python train.py --n_layer=11 --activation="swiglu" --norm="rmsnorm" --norm_eps=1e-05 --rope_fraction=1.0 --attn_scale=0.177 --init_std_qkv=0.0484 --optimizer="soap_variant" --beta2=0.95 --weight_decay=0.036 --decay_shape="linear" --seq_len=128 --train_tokens=149600000
Each number is 200 + 30 x the weight over the matrix's rms, rounded and kept within 0 to 999. Layers, rows and columns count from 0.

# gate: layer 7 MLP gate, 256x96, rms 0.211, rows 185-215, columns 32-63
# up: layer 7 MLP up, 256x96, rms 0.22, rows 185-215, columns 32-63
# down: layer 7 MLP down (transposed), 256x96, rms 0.212, rows 185-215, columns 32-63
gate185,233,188,219,177,167,249,185,186,175,188,209,191,223,189,226,187,167,155,135,197,234,210,212,145,243,170,251,153,208,179,220,160
up185,153,198,214,212,222,187,212,153,196,200,197,254,216,262,183,240,156,251,204,188,209,182,234,230,182,256,203,158,213,238,215,283
down185,163,173,217,155,178,135,221,157,180,149,218,246,169,240,216,206,204,194,211,163,165,175,195,236,232,237,201,212,213,246,229,220
gate186,204,233,216,206,306,194,186,191,222,190,146,274,196,202,190,199,184,145,191,201,174,216,183,196,193,268,208,196,200,230,205,184
up186,206,201,142,183,202,162,156,166,217,175,195,191,252,194,177,252,147,219,217,238,240,173,217,189,193,161,220,187,258,218,143,171
down186,189,181,242,168,186,181,149,220,186,192,189,200,185,167,157,193,209,216,199,209,188,201,217,133,152,212,202,188,220,208,172,172
gate187,260,194,217,195,213,235,211,164,222,193,208,179,205,248,212,206,233,233,258,229,231,154,198,241,131,221,213,192,189,271,189,191
up187,213,151,222,162,206,187,139,213,162,154,216,200,219,137,198,210,154,212,151,218,184,219,222,207,163,238,157,189,178,211,220,227
down187,232,259,236,196,227,219,150,174,244,155,221,198,185,209,155,273,198,187,118,241,185,209,270,226,232,189,180,156,173,149,210,203
gate188,193,181,234,172,211,197,215,166,142,234,214,167,215,167,247,179,222,182,113,196,210,264,199,206,162,150,172,256,222,174,233,223
up188,184,228,178,197,200,256,212,176,191,169,263,234,188,143,227,248,162,215,239,210,154,195,224,161,189,203,206,224,221,211,203,186
down188,168,241,230,250,195,235,204,167,195,194,212,201,283,226,206,248,166,180,199,256,133,203,170,211,233,203,216,187,198,225,238,201
gate189,251,229,133,200,204,193,153,169,212,168,166,113,211,220,223,253,187,205,203,169,192,186,220,228,216,206,220,137,213,148,210,169
up189,166,225,203,217,162,224,176,216,205,131,187,183,153,232,229,217,226,210,195,218,231,235,130,248,179,152,209,195,230,201,227,199
down189,165,216,159,205,261,183,165,260,200,187,152,203,164,161,202,214,196,238,186,199,200,240,172,184,175,221,224,246,232,203,181,280
gate190,176,204,162,157,212,214,205,184,206,213,252,224,230,237,211,263,187,168,240,197,210,206,278,164,215,164,172,187,177,211,190,176
up190,245,191,169,228,239,169,228,216,191,170,162,158,179,179,225,187,234,193,197,196,210,189,220,184,214,186,219,217,186,198,224,221
down190,227,174,164,215,240,221,207,189,175,174,217,167,134,220,262,301,225,204,149,229,238,222,236,246,189,206,162,196,190,200,190,200
gate191,230,209,243,196,215,242,226,239,171,200,211,199,153,201,147,262,164,175,213,210,211,229,177,228,139,182,225,148,188,191,226,215
up191,198,185,249,169,154,201,267,241,198,238,195,230,187,147,197,231,209,211,190,213,179,179,219,178,222,167,169,177,158,190,195,176
down191,214,192,208,138,181,209,247,246,185,197,164,228,185,196,192,141,197,175,165,220,165,199,175,227,227,164,202,166,180,231,190,263
gate192,211,171,187,227,209,223,215,237,198,219,198,174,230,165,184,228,210,288,181,148,199,228,207,200,206,163,228,141,196,213,211,192
up192,197,198,223,244,152,190,186,212,233,183,184,213,166,206,159,159,185,201,174,221,212,232,182,123,182,162,177,224,198,213,181,143
down192,108,227,178,125,160,224,214,192,227,213,206,145,200,215,235,219,193,193,177,202,199,183,208,191,160,164,285,184,186,196,168,185
gate193,186,202,234,193,222,225,254,110,129,212,204,188,219,189,213,202,216,147,184,234,182,168,172,247,246,146,202,241,217,191,159,196
up193,199,152,184,225,209,229,218,166,217,224,193,254,195,249,227,280,231,226,261,224,165,192,178,219,162,210,166,239,198,218,190,147
down193,231,224,185,273,143,227,203,249,286,212,174,245,217,208,219,188,167,192,181,199,194,249,207,209,165,175,165,179,154,197,175,193
gate194,189,233,205,219,200,205,161,218,210,226,223,189,271,190,180,150,195,204,198,230,191,178,202,190,154,238,209,209,196,210,198,199
up194,214,219,219,199,202,178,237,229,231,179,169,251,222,171,143,172,183,154,241,147,203,244,231,206,138,196,216,193,226,183,182,208
down194,194,197,184,264,156,187,204,182,206,168,163,192,180,207,222,112,204,209,211,167,180,147,204,159,220,223,189,254,180,174,206,216
gate195,199,262,152,132,230,219,221,182,210,180,238,184,164,215,178,140,245,195,206,225,202,210,181,158,211,190,214,259,191,188,208,170
up195,183,202,143,154,215,199,224,169,185,181,233,153,173,191,168,249,196,219,205,237,209,176,207,199,189,177,210,248,191,216,182,143
down195,111,208,232,215,176,219,154,166,226,173,182,221,231,190,137,77,200,219,212,227,201,194,203,257,173,178,205,177,195,214,191,215
gate196,172,193,281,147,195,175,189,186,147,191,217,230,249,234,241,224,167,190,223,211,248,211,171,191,219,168,198,180,154,216,166,214
up196,170,120,206,185,180,232,162,232,197,193,261,166,211,184,157,256,212,193,183,189,168,190,238,137,195,170,148,159,186,241,161,175
down196,171,198,190,209,233,195,230,169,194,232,144,279,211,172,156,289,238,230,243,224,220,215,232,196,185,247,151,163,177,176,253,223
gate197,164,221,200,194,202,229,257,180,196,202,204,252,202,200,269,185,133,183,182,167,170,190,165,216,179,149,256,223,210,208,173,201
up197,161,251,258,215,186,213,270,215,183,253,192,262,225,214,211,149,196,201,182,143,201,235,185,206,169,173,223,190,245,159,240,183
down197,201,202,230,136,187,274,226,241,207,185,211,175,192,156,196,102,145,214,198,185,220,242,277,200,228,224,254,181,228,204,168,182
gate198,193,214,184,195,200,196,195,238,166,186,252,161,188,178,218,164,245,208,212,170,225,231,201,215,210,157,175,227,198,254,203,154
up198,187,177,160,204,227,198,209,249,238,185,256,193,148,208,213,189,247,222,196,215,249,220,169,199,214,145,241,140,209,223,215,212
down198,161,214,215,212,153,200,164,194,201,177,205,199,179,209,174,230,201,210,155,214,224,134,197,193,190,222,244,208,170,210,175,222
gate199,205,179,219,164,178,245,185,190,194,230,230,221,269,199,195,217,222,230,143,221,205,237,207,174,174,243,210,204,171,209,206,178
up199,168,183,213,206,232,170,195,184,206,214,181,219,206,186,224,186,210,218,228,166,230,217,164,201,239,209,146,189,156,181,134,187
down199,205,207,206,184,193,221,242,197,225,150,212,165,210,142,245,129,265,185,223,154,182,200,221,214,204,207,252,204,105,229,199,197
gate200,261,206,205,160,227,197,214,214,203,149,200,229,202,204,222,125,170,152,163,151,204,211,214,172,180,233,184,234,136,166,207,188
up200,234,226,146,220,168,181,227,177,144,260,194,194,184,210,170,229,191,206,239,203,223,257,230,199,220,194,212,199,198,203,209,243
down200,221,159,238,212,201,118,218,204,177,218,194,234,179,183,183,182,194,178,174,223,172,210,254,193,226,234,181,222,190,168,201,269
gate201,279,163,199,165,201,246,245,189,228,173,177,193,215,217,179,189,225,173,234,244,220,235,154,177,162,216,232,258,222,181,200,160
up201,239,181,239,179,235,217,169,206,233,226,168,212,193,228,130,238,195,176,205,216,175,171,205,187,229,207,244,207,203,176,245,188
down201,159,242,230,212,185,198,240,173,229,228,224,211,239,206,182,234,238,162,224,203,191,213,250,208,185,202,148,167,187,167,231,175
gate202,226,174,184,252,253,180,231,158,207,186,153,212,161,196,245,197,198,156,189,224,260,194,216,161,184,167,197,164,161,224,226,220
up202,188,210,197,266,269,195,206,237,187,234,165,200,176,183,158,178,210,227,148,192,248,246,190,188,242,147,192,191,204,151,197,220
down202,242,179,193,257,226,182,197,190,182,168,199,223,190,155,191,215,230,224,193,215,230,187,232,196,206,191,148,151,189,168,213,137
gate203,233,228,194,200,211,289,217,220,248,192,220,190,183,227,236,189,210,170,130,251,182,208,186,172,193,189,187,200,229,174,202,155
up203,152,181,228,235,187,239,208,222,182,200,208,228,227,188,172,132,242,220,260,253,200,194,189,200,163,146,220,172,222,226,203,177
down203,147,221,191,147,193,197,213,197,186,190,188,228,209,196,192,262,182,160,230,262,167,166,239,253,221,202,243,188,193,206,168,192
gate204,194,257,194,184,177,232,194,163,185,217,205,233,156,177,212,152,209,134,131,198,201,174,200,229,143,173,195,187,218,205,200,171
up204,246,211,213,275,224,191,227,203,195,169,190,213,170,205,174,272,157,217,184,210,95,187,161,217,169,218,186,181,201,279,189,207
down204,184,202,218,240,173,176,206,198,208,237,193,235,231,230,151,197,186,210,206,265,233,214,211,183,157,221,200,189,206,201,164,193
gate205,228,150,216,185,230,187,190,203,172,140,173,168,153,182,201,234,157,217,175,227,227,207,155,209,192,197,200,186,233,157,248,123
up205,217,196,202,161,176,210,236,160,198,231,213,219,167,213,266,202,206,234,176,228,214,217,132,200,236,187,252,182,220,208,239,229
down205,222,219,172,214,174,185,172,179,207,182,215,250,191,189,256,156,204,212,184,203,237,189,223,212,192,187,239,224,194,173,212,208
gate206,182,223,233,148,223,196,233,207,170,170,168,184,191,201,223,142,213,168,162,224,236,239,178,181,187,240,209,216,233,201,223,196
up206,182,213,182,207,276,208,216,186,179,245,222,164,183,258,211,192,182,203,230,267,165,172,206,224,164,199,194,173,185,186,175,213
down206,233,175,184,230,290,223,247,216,226,142,169,220,183,197,198,234,281,191,205,204,187,189,184,145,209,186,176,183,215,205,197,252
gate207,246,204,160,233,211,205,178,198,247,199,150,189,178,194,173,231,195,179,162,207,182,193,231,188,212,230,199,184,179,215,193,169
up207,179,156,209,241,237,226,187,228,180,237,158,159,259,199,151,175,205,159,259,216,216,209,159,218,204,182,221,204,195,171,169,236
down207,261,220,210,154,224,180,229,173,193,244,212,212,228,278,149,210,200,173,202,238,215,187,215,259,152,208,195,170,230,160,236,193
gate208,205,173,159,144,186,206,151,204,201,144,251,211,226,217,216,221,187,229,158,178,221,230,201,159,198,250,197,178,224,179,218,212
up208,187,211,208,188,187,176,179,220,202,208,239,181,209,214,205,153,184,200,217,214,190,175,195,152,143,151,182,234,227,139,219,190
down208,162,187,216,223,191,230,229,211,167,190,202,192,170,238,214,104,179,183,212,197,196,212,234,196,160,196,190,217,212,185,176,202
gate209,246,156,189,160,169,175,173,214,214,213,173,208,218,220,195,245,215,151,218,154,212,212,233,184,169,189,188,169,150,233,166,195
up209,172,208,197,195,213,212,194,276,232,216,188,197,213,175,189,172,203,221,137,179,235,199,206,190,197,177,248,176,235,233,191,195
down209,205,124,181,205,165,139,233,239,209,199,161,183,200,244,219,169,189,253,187,165,211,197,220,220,242,178,210,246,199,219,183,161
gate210,200,256,190,183,236,224,165,206,181,199,245,189,171,150,205,199,250,191,213,183,182,170,170,237,204,178,256,200,185,185,220,208
up210,217,240,250,254,254,243,193,195,174,230,193,191,118,175,170,175,163,207,207,276,120,150,181,208,208,158,216,199,168,182,174,166
down210,202,241,197,174,193,256,213,162,201,160,223,214,162,206,185,21,209,259,158,228,146,233,187,164,211,151,215,183,224,210,228,210
gate211,264,156,214,254,233,172,198,186,206,161,219,155,187,178,250,199,229,222,188,209,242,241,168,191,219,235,186,246,203,198,226,216
up211,182,226,183,193,185,236,205,185,172,191,160,162,222,216,196,290,140,221,197,208,181,211,183,205,176,194,194,146,194,201,190,172
down211,206,259,163,134,221,202,158,184,189,234,218,221,164,242,226,250,154,190,245,193,219,201,189,211,217,258,184,212,170,139,269,225
gate212,176,182,180,231,168,217,223,155,188,205,177,189,176,238,168,192,252,167,232,203,243,224,189,139,212,224,240,118,190,162,206,194
up212,216,209,260,213,233,215,187,175,217,223,221,189,216,195,173,234,226,168,228,214,207,212,267,238,195,189,197,166,189,197,192,189
down212,267,229,201,204,215,192,180,160,164,163,179,179,184,147,209,245,209,178,165,230,179,173,221,229,221,201,229,177,226,175,163,172
gate213,250,214,201,204,176,214,202,214,149,197,180,160,209,204,261,226,228,198,199,213,255,168,241,235,202,145,247,150,194,273,194,177
up213,135,164,148,214,213,242,216,219,166,220,190,261,239,190,180,274,189,184,179,185,170,228,164,263,183,194,204,200,221,197,186,226
down213,135,219,204,181,203,216,212,228,185,257,195,202,215,172,144,292,186,234,209,180,151,204,179,231,207,257,192,198,158,173,180,173
gate214,229,194,247,217,225,191,167,211,215,203,174,166,230,238,180,197,200,219,145,139,171,266,201,205,187,173,189,184,210,140,151,189
up214,226,259,238,205,199,181,193,191,180,228,186,177,212,200,209,148,220,239,196,178,205,179,240,216,203,171,223,215,177,222,210,208
down214,173,219,164,167,249,168,207,206,235,215,193,167,176,147,223,226,204,202,274,209,185,168,215,226,188,255,142,201,207,153,187,297
gate215,216,268,218,167,152,213,183,224,219,163,211,234,215,175,142,240,241,201,228,198,175,180,208,189,206,199,217,255,191,190,208,170
up215,194,206,198,175,209,146,189,246,186,178,213,207,202,210,206,214,151,204,211,213,195,201,280,226,217,174,157,185,234,202,183,214
down215,189,195,207,215,233,224,189,193,200,219,209,177,186,151,169,201,220,198,182,158,165,160,216,175,134,189,211,213,204,223,212,193